From a checkpoint of a small transformer trained on Wikipedia.
Size: 9 layers, width 96, 3 heads of 32, 0.974M parameters.
Each number is 500 + 50 x the weight over the matrix's rms, rounded and kept within 0 to 999. Layers, rows and columns count from 0. Numbers have three digits each.

# layer 3 MLP up, 256x96, rms 0.0771, rows 55-127, columns 0-95
499590540497595469481500467537468468541397591586615520523444525455451484587444592530494517513529509383510466538457422469462487502434450442444502530540571499499511568490454371546545577488403478534543414511529492416437479488528477454532487479417496496398443422432512534412504457489511542502
511543473456522553543470474440467504538536498457452566513496549474504543465497482489576439516456529508531481500543591449490443450524435523493514480511482605524553631457544505488459487511515560465482524497458483481494445620566534512473458492447539462514542486487522490538497494501549471433
573454465530422487535503452477506507418535520486526503492461480555588426545537527428557524573505497489480476465396524515556429457576541413457481476481506519534484518549570475526475531488552615536542453481455587488464440491496436527500424545530483372423598451484554499513556450474489521515
535528487519495367504490462543494487492551470589506473496428553495583430446506519407484456540553363399541470594446457384496495587561482466539474589487504504548497454500529512420493477495587538560507477482404507523477483409508521532450501513553481527597446498552511451483490548583608463426
481481551480461439479436585454583476477411487451447572519467474576535461474397483508499435458580453472565565557532441509554559458476514489477493484472507529539510410410538486424552527467509503572448463542562519471570528515570429579440542460462519583527446540474544494466548580501506585543
505586548492489500474554522430522535498484530534529462576481432516361497490538511466524499592551536486502533455454576541485531646483504543555478568538456507520668474526459507458493474501514498561648479541497493496493456497409474527465468503446537463506484520473477487616620447492543517533
586478541598593503514606465403500468405539481542484527552510495507486542570507475515512456563570397519379468475497499422460448566530595557412562472404466484536479525531524481560446390524449500530468467456538497452471444568539474571493507558582464440515484527471608526527672632467508469554
560517567490560480447496619455495456456542503477504529471468550399496497460515551340516484502538460482509441519499450538546522596498511381479494524500463553481522511565571478494473622460528559521480578422511519508588418446442514436526406533506515471556429514593530472501522614461496469538
427480496502570531543480448469585480505463463518523458489480506386457410431417532519565532511521542478450482466575444522501534568496420503437568590570560505523481490438615447548541590468551563433528469528398460497574413598491522475508607458492526588507489591557568563491497428490615560478
589555496532536487418394417465530538530514393502533503548441466511484400460501514403446530478501410426524508457478524545519388489481452616473588479450478414457495479404462539454535491475458551511523521463566422570492550492502488566449631528435533489408460530432486493494569559506579549500
494559480548456508517464542478465559543524462496452405536509502469475514480480580532528541460448427489472496478383462481568504550488508523549517573534511477537538573497446465511514546532517427519555499495461617524458442525477456574512517527447467497572579436501679565486542541532498473409
550442505483492517474458498553667471434528485558527440467477444540463441556516460552490457502560535498520447536452434504524411469528453531425531456403480481559544450588500505558615499403531458419528575374576484516593475556600513498433640502452518467525433496462474484500500544517502495433
559529437428575473511549623547483490576583416463575507471504563565460465621495528527523570498463488454480524567434522499494540476412566541420424523491559540436589419501492576473432518474571471520586513512449525521522488417413435537458519478473476439528615532597436549483432534465445543409
531473559423487544410578523472464526596458547505450600517505436460446443498570495482529508543496505425411555484590450420551506490548487566487460493489421545498489501394526408564495562465484472454563442486415419562560483455502470486461509448565567396532423469573609612432510482459589523484
484503529624581419478499455564483460549438526464555424447489491479441490507520401505517532611505526417415537507509451500575461629426399430458521476430588438456501517504458512577580522500503446440491547534458461529519571578480504448492516511500563572460531472433543535434625505519528402463
444522482491478491476485519439481548445487560505572512509508474437604465424471511548473478494543561447585500505457560407428492547417493478435582461476529538461521479369532495532539432461468510570394472485477477416476493446598456535527424494432496530444491519524579451509537454496484506535
508545483602590428499512557549506469523526431440473483496523490514386471575494451427466565485464503479530596501663482447430529585517577605474559464521468447524547488476504485460487516486556559606524534475511555472561422490429550576432418494423475406509595529491528546502611555468501532567
472504407415465501511576469528467521573479520559459413477532511476547464440526552416491489522482538415564463540424489521488510497440417485487491524523484510419491498463492482542474463472520554524433424532485498374407504552561489515528530519388553607504496541537468607456451399510495536522
448584577549520475498577532556507408580543457471483445540434559550504452478407446491496556483464561459497496422622559563517464598496517383511562488483482454500557456536534459538496587447570552583453489466471451449589486484460498529417542556586506464494493429455443484486496425477475557427
535573592517540434479554531510451432509479461502465506472541529528481545526443487472517485482540496469384436544474572505456422587394508477491474513449573498438464431542483471493589506492425472596469448559453609485497492482513452480567430476512518495488421409467518551485492414531502530457
459546531486476497487545462578485515508499461616460354542490452472545463542505420463564572411529494470472536503550480491583519517456479589480568595501497564447564491465505578533496440459505460531508467495459498491521488455441484481474528517532495401579502455506516547587440435468583489452
461584507527503422462424422538436497498509427535564420516433529486450485413585518409475524588518469532482392478588526476561537628454457557474510435545569571452487476478489577507525403485502402516487484473608528492568429507533504619445533480425513502479493461547540467490490504553540435494
461517528548516491350508464403485567533456592522503566472552506423433545453473519384483462500540539461530451499514580453469539527483512447470470509400537427445495547413517415534435422496520464545560534513484442435537491480466505485540518472501547483507589469472536609455554454546514400516
670530544541554448541509475518495427467473499494472534452486606457471402422470516511515457536516576486463525506491394485515583545556494486444504407457463474464488540428489468462529595468518502548408375519479466457523576493451489471480510519575490448524588521518557563476463488484490429488
555590472511541444535477558452507516485501463529567387464436509519575473529485445532507476556427469472446508483552469555588532547385568423470478542526477524566544487592478484493518544499604490466547525407570559497558514546497420491539509544496427603464493569595461507439478504430624515565
515446605480496496523553504531509586458459443452532476552503452500536529504403528566543506472579512478508490526473443524588471510535397459488498554527510549518528571478550499517506438462486554456534488458454526450525562524487449486483626474486489473454598437554556521458537408447510454435
581492555507525512448574509428571540523515431551641508522475465496524523495448546462515495476503387480510379512408545382491578512528533549482525423449519477530539530405471531387495537466456445515639535466543395478538614528429397559415509534468493391418453584445519573550549595464461503432
598520533468453497436542436530520489579445488500499551482506531447516456517466523502556462437479486517494450533501504499441452422469519396474508524454449429380538468452545482498509442450533422443444447462443435476519485552456495536522512403503492546516509479558501494473453498458456443518
495541561483496448533548557426486454499544559454513543551531469539483410475587492510392496497530434505514424469532383462458420499470468426513563512439531506415478533432595439552533525451507499597578417509523503549545521528476522512540488538512571487545563485494518475512552467387532511438
527478642407513521403488523477613475568524530466528410506443544508523428527597472458562480530508481420411585511517553589498458611515461463458415506537453550502471615494496505512539525491490518593432492487508506459586442483518450493390540528540406479453509553480429426560564602481526435400
444453598465546420533547490463525519471427468465505498509496552491525577538565447592464554454488501433527530402493512302482376491454433559421495419518576458497506489488467551510565530446565437479558502477491553576468508473503478573487541486524462511518494500417536535524482436565445483580
516525547444478532509550585429486525478560505561461506586517525407450531495573471450502523468507574512457488501584520439468477534445395473529469496529571440553470533582396447359572512452507469500545486512545559478596522637456497524544560502523589552558429516589525592565604485477563401526
533524502504512545498481462529487453493511463450513466426530514541522475549542590464488475508562372453470418504471415520443445511441534451462522579483545551494455508548529485523530489485589568528504509485505513483498522533514371562444515501527416516428427437523477470535491465460411553473
527465448538633470541440502468540465477603483522535534482407449502451510540591508546519496602453444512453452472473521532490357541466471594432382443529514400422477430397554487487497476431480546484534583390517477485496443533457497502508584566430509515456647425500521553515602495474467482497
526436538494413465468516490407521488561516530432481484464528506455573496563610419504491544527567454491573546518588554540504548548456553411354366589557482552462555623586453516468464501399441577550494519472483540477506455510432470524410499465470507468495595428439540500473532559451516482387
474464531453499446472518540495507528485554487520525429527530496562472455500521537551512531559515564527550500583572384455454386494500391467455433401317498512481524493493506499579518499427472472535569535522492499537507498492481455532474547517492424453501523422518435444535505456454426494490
510542451483478497534483468485460517507497473556582498484451530432499525430435529372433570507452568508413445519555530503492454553384523468420485390479468613458515597539432498487483532482494451593458541503523480534504481521509490511422508434498530533549546445571510523382446533513527570440
463527447513474490510503479465493505546464518467545524377484536603486534493461501516469619508517550415351508498522469440488527550416404572454529482537472443490532439510566553497441496467555554500515454472415492428526550495440525461391540498546452524559430500505503497476558512489531465430
548633542465500460494527395525535456429508516529464494560456503600551516547569560471522491535554434472479480532588559539480469461475518480453523644494485458471484437401557568591494534485554481433518516437494548488493492480457450555410519558497610420401457545579597536506481451505514532487
659486485491454510604529461449497427520448499395524507472408429609528546516497498466483459428588483538478504505534406582496490471521429578499459549419603500537594479503513531500504508427574616481556441495494473448575411517514430437430526508448588469547527489529486564489493539445386550459
521499466491502515522470594448516559525561472448448530484483476475552544518487546501448556566555513408436551519546510573521540472529490434412504472430519468501508466512471497449464520478487537565469545491455461553504488523517422578493516442522594398488514425450545487599442504481577458552
496476530507553489477587500512508546505410498474515461495540446485527492411537504357450440489644538421536558594536483555500484569504405557557600516429458545534536526559490552413490468473497474522536449377446451580555552527581525478478566556522627554445506608546532533569521492494550412481
511519571426510492434508448418496540456481501442485455473535549394562479460465506526504492619460451511541482477489551515531532440421435456502564570540440499537494475439407439526426479433538583515490548539531432527653523527495492550469449491478544516528499452611540517540590446538636504557
591466479486479560440512540513596550589509437514510446496376436573497555474467388438449435498532453482461476503470515513462452484520466553541525498475475530499455509493469514468500430442459477526518397492412504554488360486600388552512414487490543513482421473540561520530537413473471450454
607537523419596547485479543487463433541479538555483451381478491515474558389410431440500498575440472451457486540457508465548469520536440484371608525445530441553466498553507470499430432483597441547537499561509554443462525438544568586458592480542564419463527366583436449459546458412490483457
555511531501481443520573365513515421521412500551481403515510474507469523554464543505496491531462434495448455475456426446485440461392458485548636517502551516497456445421468517428506570476419502417556429502504461565466555571547419581458490504507452442493568548453554520476617517531512568504
581566490524464533435469544473568547528514447533464453509476425488412512520555452489552538451499464569499514497501476480512524468482587495462540512511459489508512564464443465533489455427470516621450423465529438437514498494473492585547537472487569536548462397455583493563513485483401519482
422435586450531417467458506443542529482486566464460553599401471514522539419539501590547535570599394476453471540485488494510400506486622456543579565403530462432492613381546448467516442487469544568545457561527518524468439483502475530469517582448461456454555530504421424541453533474521550471
467492461385562482512493405420507520525485530561460485592518544531375486471514443414427575540479438419408445466580493453549504466383508531460474576490467480401515546544439446567489532498532560533496589488416545549416401478539429593525618597380500373549601473493489517472480492490423510487
484501517528478500529505525497468533497538490500474520513471485552586506500552473395574552477514446497538486482452530546557535475506509524487512513520396491434486544412509491565505503420503642492480432486492471495517517549512484496414603470572506452490542532510461557577507472417502459440
547487456434505545440555452497581599493486413451499463444396554479500519411406530379565537441490504503428542487642524546489452538499554522489454455595567478481433588454528545399587398441376435563472451509542469434512406484482508552508494498517518426524382507506548464497525540473464531455
500584511531488430515494535522498477562460494607501528450498549568420465444490484505645389489480464525514529557382450562553499476524495417511614506490477447496503520433450551488562562473431583522466452421497502438457494511586444515439597515486544459469464541560472544554469486469474558458
511520555616514555531468477529456556553558469431435535424522457477569449434526465448470613514459547470467508498493515495430531580533542580420550605487478534486510576485533453420527492479526489450492467450534430468468502578449516504504615468503423440464492566655514545454563450470556475446
546475501501497517517527567602471546481446450580526488543504559385492466555499463460547539528434526583477527553453476504483509468394437408437482519528437505574493502518521532564515576494472510511452504462437529497513530593500558544505612541543515418553561476503408465510500533474571638484
484530437591517406529598549525498482457421444574391472519527589577470514566562514439583568519555489467520460511453517513489520645356418592495427513418456474473475543487515479480528548528474482446479418436467539525575531539514433490434559502478493501636519547478505464466516568535561435436
553546489422498466489508492490470461508555469447510535556426518582509502471615472498588491447461485522552491592528487408456476519476516520415530478479526369459584605394562506524559555494502426562484505502542509527517602567579488542494473533534520573638495508476490556571496513446542434473
587466474495433470586516514500507570483530512430488544521508482431563425500474464510549513547463501444530508539448511509545505527363449494511488516497475391563464576483499540504520507529424508456493542494433507490461455494537511527567531497490515485488537568481551527616487492523535488542
487571530472467526561544520558466482507464518544508426542581494457515557477509600436431506409464555422499486488488498505490506553495501407471504524501454515552563482430511447454466554494531514455521505502501418509481392516544506526630533458540400429527457415500484552427525454517507461485
593556514437397481449493547461448467523480572455411377515390435522481524482472457488529495509502506435521601545518541480487542502367389432541547402491573517402481390502506407466563533481466531486577542565513498553486491547519482491423457520452569532566553419474529482522674470445479506455
624500506436503364533511510496556401476366564543448553544525511482422563513437498539424552500552515479440451597472490496445451534582511549437470473508462508510560530398528483487451419513503437589614513478500490429570433454537559569460452429424472471520563430636441524417511456483554466549
519525553516524542545562622530517508525537497441545531539462573534497466504619501530457443604497522459486500525445442470479480470483463553555479473465486548409515517410523496427572454443495511487482469581440479514508504431527505511475538512451423494474445406541566468585558466503510487437
531630565511495387458482538522543468432502516421563548494485522481529459520431442515438500494525489525517471563570400525564522489457449438454454489431389417500414507359445432480577434458595467571494562522543440469551531619478440594464466538366475471569502549606485565536460390441452495433
611583526589517525529479485435552586426498466578463432518520516454441436449578513475479483557460550476481504579500462424520511491439474505554475577500440545483470534585517437480433532452456590465484456389458491596419553474473537650484491548497413557498568453541574504370482459533448489483
458561511531490488449507550509413492525569508438458496524453513514519469527493592552422436466476465518559521493496548456578519502502465476561564489495568473520542493520539485460549506429456450508521525441527532509530460422483526601591474478524529461427589472477558582496397490564510418484
493492538589454452557499483477573464528512528481610466428542529549617552477559562498540557535483423430470511510569363488456435471483416473510488574476495463520501515496487398539485486460497482522442523559510393493473504478461418481570550524526544496495454470532502442495571561452450521465
556529569499593523500469506452548582515572446470528478479446475501527539396486530516433533485485516514494477599442417438560523513517534478465528542503523522528561551546409530479493485510466478418549540377515485524517418392544446617539519476579532432462474581531458535552439492468459496511
508588530484463460435507531448501454553548482485543464492565455490618605563472421501433500467538434468495506425472462436480458500494508491505450478483537600472457534502537561505496501440583615518438472500405580467561505442576448502496460548516571492519478479473532494497525533526543406468
489531470532491393535441536519579420500488576456549547423460546463560476536570465533595445562489435506447508504417456567560565450464467426424466586411495475500452526428575488505586571421520475502622486480468447517414498483465556571520546557579528458558508445423547585492504423522497596512
518506521458488515526583496425586492537500559554524488537557446456464581582492514539498451576561417444427441423560599457438408488481555541449512633527584490441547490460546403507554540439449529463524538544517600585435443468485426526546475631503590529528454450474527485407518518420484339483
501481518536583468478468446602497408421463521601500536456439538512582472610496567446502559480500495490407395566481452396424542492496514505537520503431501529554500555472537488566504462465558497463505500493512545448486561537530472535538538455561452492459576448543570565490523403525476440485
499477484465480567547467570442523499513502454520547461436429556417460473525475528532579492538465515470448452505512551550442549616542506532538492569458530461594446557524468494533553481484426467630551460477392439433521464544584531511500470571520425479444482531500551566424436505490545484470
485498490429469484502490491467518470476608503537545436511480502432562480484534374446500511550564408504469545515496453545500426388388522471515436509490416511527516535565495528465479523524447454507483554523452521508583566552544504522476499582536519483542583568452524492544589494454551508448
488534556383474401561541494487499495488478471482431558493405418440513510432444470401495591470567465449571475582650509474495504576528498472504521446563569467464449483438513510517520497479505418580517387478449535466541521579533507514387497501483490477487543571609467444498577500534525530583
# layer 3 MLP down (transposed), 256x96, rms 0.0773, rows 55-126, columns 0-95
418362546500488482600452431554563518474501569491501432456486509516469464413533496467540508557533424515463466505528508449475596447367447509591475511457425505476529530531442540498492593578533540489479510502537469501467499489477473560549502523486594430623607569464540428546548504533560546457
491460501491547508533600585550526491509481498492534524534489510555588555503503477476452515545555431554465459529529429514581435489550501553458476505483486482513528487506423571530542536568545487466544542498548474543471574457549438548540559463508431546533500490516516488429502533504504474491
502522590483385469508517474540503551485506471491434392501633514451457446505449433491534471406575524546536477453512491448526522473459489493466461401426549483598568473515472497519494546548512544495552538567480484467461533454439470525534602526531575522411567466531453475419497511517476549437
555485504538387497461448365470523502550509424472429548506440533453543462518417481407496445511430483530435529558517365486557458483528480513492463512494491485547507478468513526387441428493479493418479508524485542521571507460571398594412602548540484430531495437534560603538508448535391536521
435451544549452477535503471521466571497503499476511560502534489457532576581576482452618458462480593478527417450575526446551495584516440499444391503505425516446490513532476547500403542568487510506466480492518525464398475580497506393545462561469547492564537492618467492468503459513483485487
508511451519499460471429504524490465486539509502497563509523425504546474508472403549580466498497452571493453601477510485555435482469454566451569606480534475499402446503592479358480499473416534499481484558419490574502543620475537458497487533521489519487611542532413502449356568440471514503
606581498480456559448573462551534562474373540486411426558575484500550482487523440579455548536579485476495549418533387558525526532500501482504520520505494480548460490559482436436470472475544468407519576536496628556470570456519480510476487541572509487577596513459522468500497541477536510556
430531377440546424532458464512551496490525463408456481446529543485477488543576484503532489599541516502478507496472548429473634526497469532573530418561565458505478569460506461525602432441513505477524519565502596434532537512469500519476495525573510484445580447592514595534473524419539549447
587407613434546546484438441477564499552524521474542475379464510547591514515548416475534498561567560578515527573498501485427448546451504567446539490469542559513477511515412515478408436552449424475493567444512543464464434500397489515473485534475447484442464519461437421502511477567380517571
425466658557529568440549584472496506437489562505405512489490573455443511537571484546504545515487510465398549484460497396559513429563542444447501390581451485500536454515478484589505565520629532559498435570505494555519492521519481540478464516473549573420439495402507587500427433362535508496
469468456409480455456538509435526509446482475511485563490482544540462418536452492417400511455546585460466476531571492476459558526571550531474477462551529491530501425459510532521518459662494534584439539586440471496553534483556492493470538552527517516422492502492372457560467503499523544524
421525482535592419495569527534446524495501511400604453552524556467415559530518560502515601414469538416528548478625556491464543462464546513563479461531562518594445586421519437458502460623540482553548422537529482479444537510430533499477406466586490494470464572467540642462538479550528421516
428489511544549558508421406442471471512480513500392617511506511446500492448494414488441493563534455521632467558435546455536530506521435483518512537579443476519505476475554392528528564476560579460416551453539505555543483553466562518520511583471399541571501568482577476506525519562515518481
467547523481467466565512526476523510476478508393457452565371523524498433483488549444479493657551495539517483516435487588470488524413453443542458413517518501524435469403559510491492557464467600522514476504617598472500442534490487508560482563546391492563548528501388498403597575493553463523
562556569519496544490604436490505432568493446620429464525457447427495477511495427568447352532483476563556570474419524511579594449513490509383488405531512542519460531515557532425509539524528584484513523473497534617572520529477539478487479559470528547552482480501444547435497407466414483424
534515575470492521631464497519496505534577487498508454502424461451471441579505447592460500530545513551544529545534521470571390467600490490542492533521479576462522482452425493487514493425521514533506477474483526537437442593538466481656440523520476493510546439429459456493526490443486600446
465497462393487507465517436520548517491511512459501522462492534480373438382427458554415444381482474429618544524481565470548583432478436429635493529474461433558556542464490523538461460519515471498536481634519555484531420526429514521529529399470427490456496544433487503464447532506485475430
455548581453615500427446508423551414523494441483464477450498507597518513523539449466526568481473502478489472497496475504516569471521539550424539475490566456538458510517469545524464514561485489444520518549469487650512513500482472414457536549508547545543457457455500430485385609414582438528
441441531562540551515618428515473477427516526490483488513489484491474496474474432580503462454538610507504490536543568536564496598497460585474522493492374592510540485477559566496572474530464583511610551439476440476518463518471500531447581473501536508452462443578463486548395559522578555436
495462439475486500469558485451465527482531420462540468406571501454530568548608497506477515471533472543510506585483435538506522452471467565542605478484475580533455525500508495440462562620523475492540560513539498519416410438392543548384515516521488555578531497465520513457397501491544428502
528435473484546529492506418462477394575501427497413503469428560470432436470516531452489592497536527569583477483505557548485535582544456504545556551511505500509512602513532475466485518538483530467524451551472493501486401509521452577527524444461477578571564483411461462467586594537502447423
418451367537509440471558489550532594464517533468510468480526519583482529478428560583471612358530465548500510534492443510480490504549490516498439447482513485547623473483564508553583382545504559493550513539461491514515613520480532477482510546501513442472469449515583464469501473540495513592
538471540495449549521496491575471449459525505553456485480576486524468559471450526549507507646591444503391564552501418452466491477479481538579511558622549505461492461493467481502466492441569460391457516581504539513458539435569511493532471573485512501480547575528479474523457514531543492376
507496392499529506501510491525523542483475524548415532463529491507508469544470388424463463512465441459593520493418671491396453428474436518554485549533453493463448573528433423460493485590489501401435521520437536514518510540467548392514452453534474535418417510521429540421530500542521474547
512478508507521478381549334460574496523513523501513485469519537542395499465503444448517525531456408588530506582461532428522570547478455536548488471480533531489411514426450529494527451561486481479514582538455486520437367473425515588467458498550520476487446473473569477540466530547515419535
462398489508474501525443538523467501478457453450488481420505455469550512486520473548503438429514443449590493463564552493574472444557420516517429447429390430482529526483448512430373501521506544579579526427478546553465473443538504500533638485549478500464431551483463528512526445512426487436
553456468474445544503424516459484489498416554447497546557516429444348555487595492528507562514502517504466438403474478436510537527551490519472572445591477530431499423417481409481463504510514568624533539519562548467479450592507421488509546592455489538420420419483511492511402519435441516566
467476502398447531416545411475480584556513475501511507497612528523511485527569521577491487491551536472452502476472406558473446513531486555465479505473491523489515510496436460459396462514436443525515537511493468599526508536504464521541468579510463469489482376545569477413485527488472479545
519494505457472563521539585458500606472515430522507469485545448496438438517584569522418483469586514468515507524553527523509562477499481368503516465550455443517549503465449541510472486570504561514469482529435502536481462531471516478510398489540457567433517446408545542633552496509412494546
468462465534438396508544477507434577447501612485508518566502481478528536487505533552513376520441465556476485528536412415500484487511459483543575395490533530442473465501521413520447439365487474585536391550490494502392494452471576482515495486559546560552565471514450536461507543602469594559
526496540498518558398511514594507532381526521567497382531533536556547480437437580421391470501481594478479473523600553527500545447395464577542532558530449552502426429515528516417485437365434477421474519509525465524565504481453469618446480502511500514454518473444418460475486507513529512549
409447449414469446521505432408511446420466512451463440467474528482515579536509551431382594427489583532457405580495515429531533505456408504498533506564466460621521477454594515605515503548419469528393497508447506515541505518525462436492546506511444507472553608491527567480476510457522448504
490449481473469467528534495433470579501467483442526460587593473434482514513507548524476416411515514576517480520539509469539537554471534411375509474487559432529562514443501531470478537546424525536553445548481491504422512507558562561504491499424536544450562508493478492468589539536551571517
454429437451498535517412504542446398504523449473442472437511419542397538533527545530451485555522473433584409412557553500465434547564600613581464460505456448486410564557507491587511471487506360427486604488449515532589441438503583448608499430529491493517537461458500518519433406505513446416
497470492562377475480519481451528520348560490528485539437446510547408470502515496514476615423466484420424418578534430561496469484537497486521534443555474465510539469562415549525538564450498426506546502516476485453478547371492660442623548575423569444497476603462501449546489463579487439518
514576491556583534504513514519479452465461460504441580512544501535483394572619501532386450551554504462544489534562452590472504572543584462564513479556492469546437517513488536481443515563508517409429484463496516497565396436510602439558425433605562458519556473462528596512503487423510404544
477490444505377519469435492525469487561509446514501539547441487527467469586470548587574539511494536594476548459470479539580505464469564520472524457514525415363575530488454434460533509448487522486491484476458517534527558455407520472433582400519517450550541468517599463487530553453521543497
495463464529502479469523528519512415404515496483472551451510472483540460456428455444489408441464513474546515480488539546519515513564538466500505561526508571509448446462439497507452561469402580571509549428472405489403406613519572585538462477543471519533488537440404542469503498433550500460
493475553561533541541524476491367528583536497468545442552432411444441483456431576532526528525545557596544481421539529472535465491527483569468469502514560470542476534523524560453529481677461444467533485441585457521493539529478397534537587557494515476513487552506564482430486505483405488572
474549423385491444511480495588515483496501511420479459646477485487522484553538601503465511513570444543488498405453445511492448467388401504455554490525531472550492417527458393553512527333566469543377552488533493500523522435399591469453557497513471483497605504535492476491597547578500419506
525473561470564502397386517580556443452477452505428447502460516467485483516530562469487404417541474488502531522392522456435496468510541484539555531494581428561495460471530495532463573608597478495459508488477525474546520528507520518427506505444441522487571502496492483447567477495480565455
492514489452468569538501465516417497593533549594441536588402552458482410502522523544559472485462529597452534463561565436504497469480516410568546580487560404422513461479479562569543567393472541541498638528439474420529410506534515610506497411436554549482549480449450511572501462537446494491
518491454577501461522545418466478486539501496485555405547468477471541494423437542517513526479613504441509613479519459508437498406428530571555398602431524480522476539498455542443569418479526545383509509472557568513434436510435518475548602529582556432493510562552538493516467562519567458382
463530515519400556522488476521547558547473587500453573551465576466502559542509477541454403508527457571548507526545528422435475428493465502459416352475531491547520551533504490464477507478476529470508466531442514463529490458556467446583550423441547480519468571477518520638467359498440453481
470546484477558388532493459526507641501502611533382555424478560511502521491485496494507572571560521517514570424413519598535455550461556556582492535528453370398524428441512563415461519445489524447489493454499436409513435499499447515590504492504425557585564532459514480462488505497396554543
517449460553514524580533536472548555533393474582468483477520507485471473639484400481454575558472494418427582504444400430460396517536520448508488470495424479558443533526444496528522520512510537540486510514447543489503525524545487522451455451499491489376469529542503497547450467620506501518
507483513584594529536455558492499455503502552525459443492525559452554402499500606471529555380550481580468484471528520520469481474497468466468510553532492470490480533517534546493505457482512453516583575490459492480489440504438444463440515543546432574478439491505500517492524578569614573426
601606425511463530572456466484533485499559445465492470485449481543518476500415487435538428548583542543524512521505446484511476511508639536540499444500561594505575517475462501540465531528427499461382557426490405489450563651433467488547499439529437451585405460461342495449539495499421521520
421555491575585499514480520505511625498555585503510441420551514471416506502539590443532546433453552465618554572473455594361498551516569539512554434554501487399541544400546463593506381616518541538521506484541481440538530461564571465366550507534508474483512640482463451500503515482516441481
454465569502466513406512636554496564411467469474544434505575523509501425436405487447566404489528526459460524608501450423534547497548494448463479476494505490549494438530432544509494487437570497483541582474543479464425530459521522480420490435469471569485546491514499532499431460464473516566
522525411496518429575565503496475497480526513465544508526531530436477558457559526510458534526547508547555508628457458496477571484540419455470478538466536439542495389558446470489486519605560592423544514581437516475423480448470507540551588555503428560564545467512526537521450564666501404477
428498519471603458440450613421470554472549532512509430446430543526459411380558515587500534558483464459481504503508531478427550536516512474417501487548548540555544471526411422500493489568509536573568461470571475535452529411519451525485506487498540521563523446425527610495443480466535528482
441429381505479473497560489461450439557473492468540482520466562436534475522485524485535404515456479523526537513483476496588422482597544434480421539484509528446521533575494469528505512412403518603550429473484441441523485449575478480466491456592429481529455444578437481563559565481578495464
556454544518538450461433529487565501511475507499436455493407614540517576460470493492418480536498481530510431482560464491457457600532573498485502479477533565476514479600445456394512435465480500443565483479464507583487565533503519448476400482453403457517484525467522462624466453489520424456
578533484498443516396451549515548391483494472414508461491442465455503523518527504471478492539422615536478491533522516507511508458579569440544551520491562549487447503495439579360436478509539449522552472550439491478555570436521506468468563390535575516342491530472459489574524442439458524470
534453401547446519625562454453480580538563545471486588465487578435537522565509515497437512521548386502571468401614513528507474514565504485502472516476424515475630600482422576524506470537529443519502478477484487505539495490463415504553476464501531458562505478534503508527513517444501437584
474509512483524492485555524467481475529450536569457417546496534465461509514495451526546549448553527593553542439500591476509496509554520532421467470464514511493488443484447428432481539608540447567520483442453522553521566518468446493418514494471467565533483548550475531451463517484494550493
479391481437459452500474422517506603510418451513492501433492445480455485505586499400464609478558561506511536501476462487483558501511449483431421495546515475489566513423525543472521518489454510517413481610522565573615526488473452543414508499521500558484439460477514523538567507411486453470
519550531401607471594454457466479501420363516486491547516549436435453600511545531473421496548484471442503532534478540490426560429527439567504404554526557479599558490499504536451477499465465509521515452581562503458501522568528462492565472509510459483473517598559448544502369490471505570487
506507509519522509589560458486480518486447428526507464529403490467548491408488581444481534571599446511588471416564437589554569508509425514523552463434510561496509533608454484530515504379472553527503554490490460468388537476528448597579555512487559531476475438440473415593541428468417536586
458536444498452546571536500600590446495405512549503553453484494458475484585556494480518422553586485511448535498504568560458529420523471512478449495564500475525488500457392410562532501488392480506410545509536508465523501508570431507488450459542478488421497537580533507555433471546468507493
480435544511502513506441605586474522449542481539501496470605464456543571535499470521563486480535415567468464490496452507470477453510401573514388506427449474553455412541496497435562455673605477394520510504497401453525504471517376481498516525374418497469501485510579524479505515486585507517
528481383476454437572456608479538393568479615503493556499521531473513573465471573503492507455531471514542475536573431561426554461590492463470563511520497393466539433486550479521468460456476449618380471469530612525585441514458398519461535501386599501482497575472496521557592543516560464469
458525514435527415508529461492489513562395547523558471492503557519543534456418428410535570500533526540402599505542476497543546544491584551472468558474537507615590536487460516462594589452496493465480465512479532541576533502459478498517509516491563520481517501464547515558500441439559569407
588529486483483544573498436489519518453509511425444534578459498519424424537443491433433485541586585443442481496463575490453576596534535488446476429544514562548477501451444453469541456571416540436544551507468507570518491514543479537537488490510467499557531544469530592470405481458492474524
532537524471457519563537536656469418497493504561612514479530479505552540578491472433574505522409575524490535465550495507516537544509456532521484467586486533494513567468461507471608471573523526579551467570459547520415521537588485462555548521455517600482517530500502503549522457530511518478
550508521443441519562449462568519501470460537468343524450480413436432521446430460492513410529476546450444476522428552527513536505459420554533551535477517537516506561455580509494523496384497474496498478446515550532483653520451459500600463567487473504572538548576559418491558491491502473491
522460478477430581522516478446434542471613464577476573493563568670497531553462523459461492510543505495455493481489460566516457417610437463503503481501514517548492499501512501451642540406549440522505488464476425469346470535499470569566483452529569515512425545448419559542422411437498589521
466483463540499500449441374591530418518385402538525513525602605455564492576533521420606548475508388586440484465530517528508541508486476522497527381467457526517531519500514517512531546439539537526454491522566376504528547582531570447424408409506545455523449425484457588559542489457557551619
521494466548442544477547508426421462390499553491406510521517543463506478401548462560529394465448496557448509538488542403527465585484471518582491458549574442483532434447396507501513554466484478583530481426500478499506528452493573479433547515511487511494477429500518517442433399425504495485
436541417499482460489470516524503383501457506609519459482543491568538463500481477502597563411510533466457511488415459472516511526379483485475487531532505460480583511498511506500395579545548481521410415580482553549487524481489419522571546421538523409543478536529470573534500529460504510501
506414513530493439484536568510509439496441501518541530499491526515497518399412526612475435477512520432464460421547513465549547539589478479459524542465586455432445496489437541529486490490474568493515424582561397451454508623480451511509485424524462491443508443479533480451494561547566466491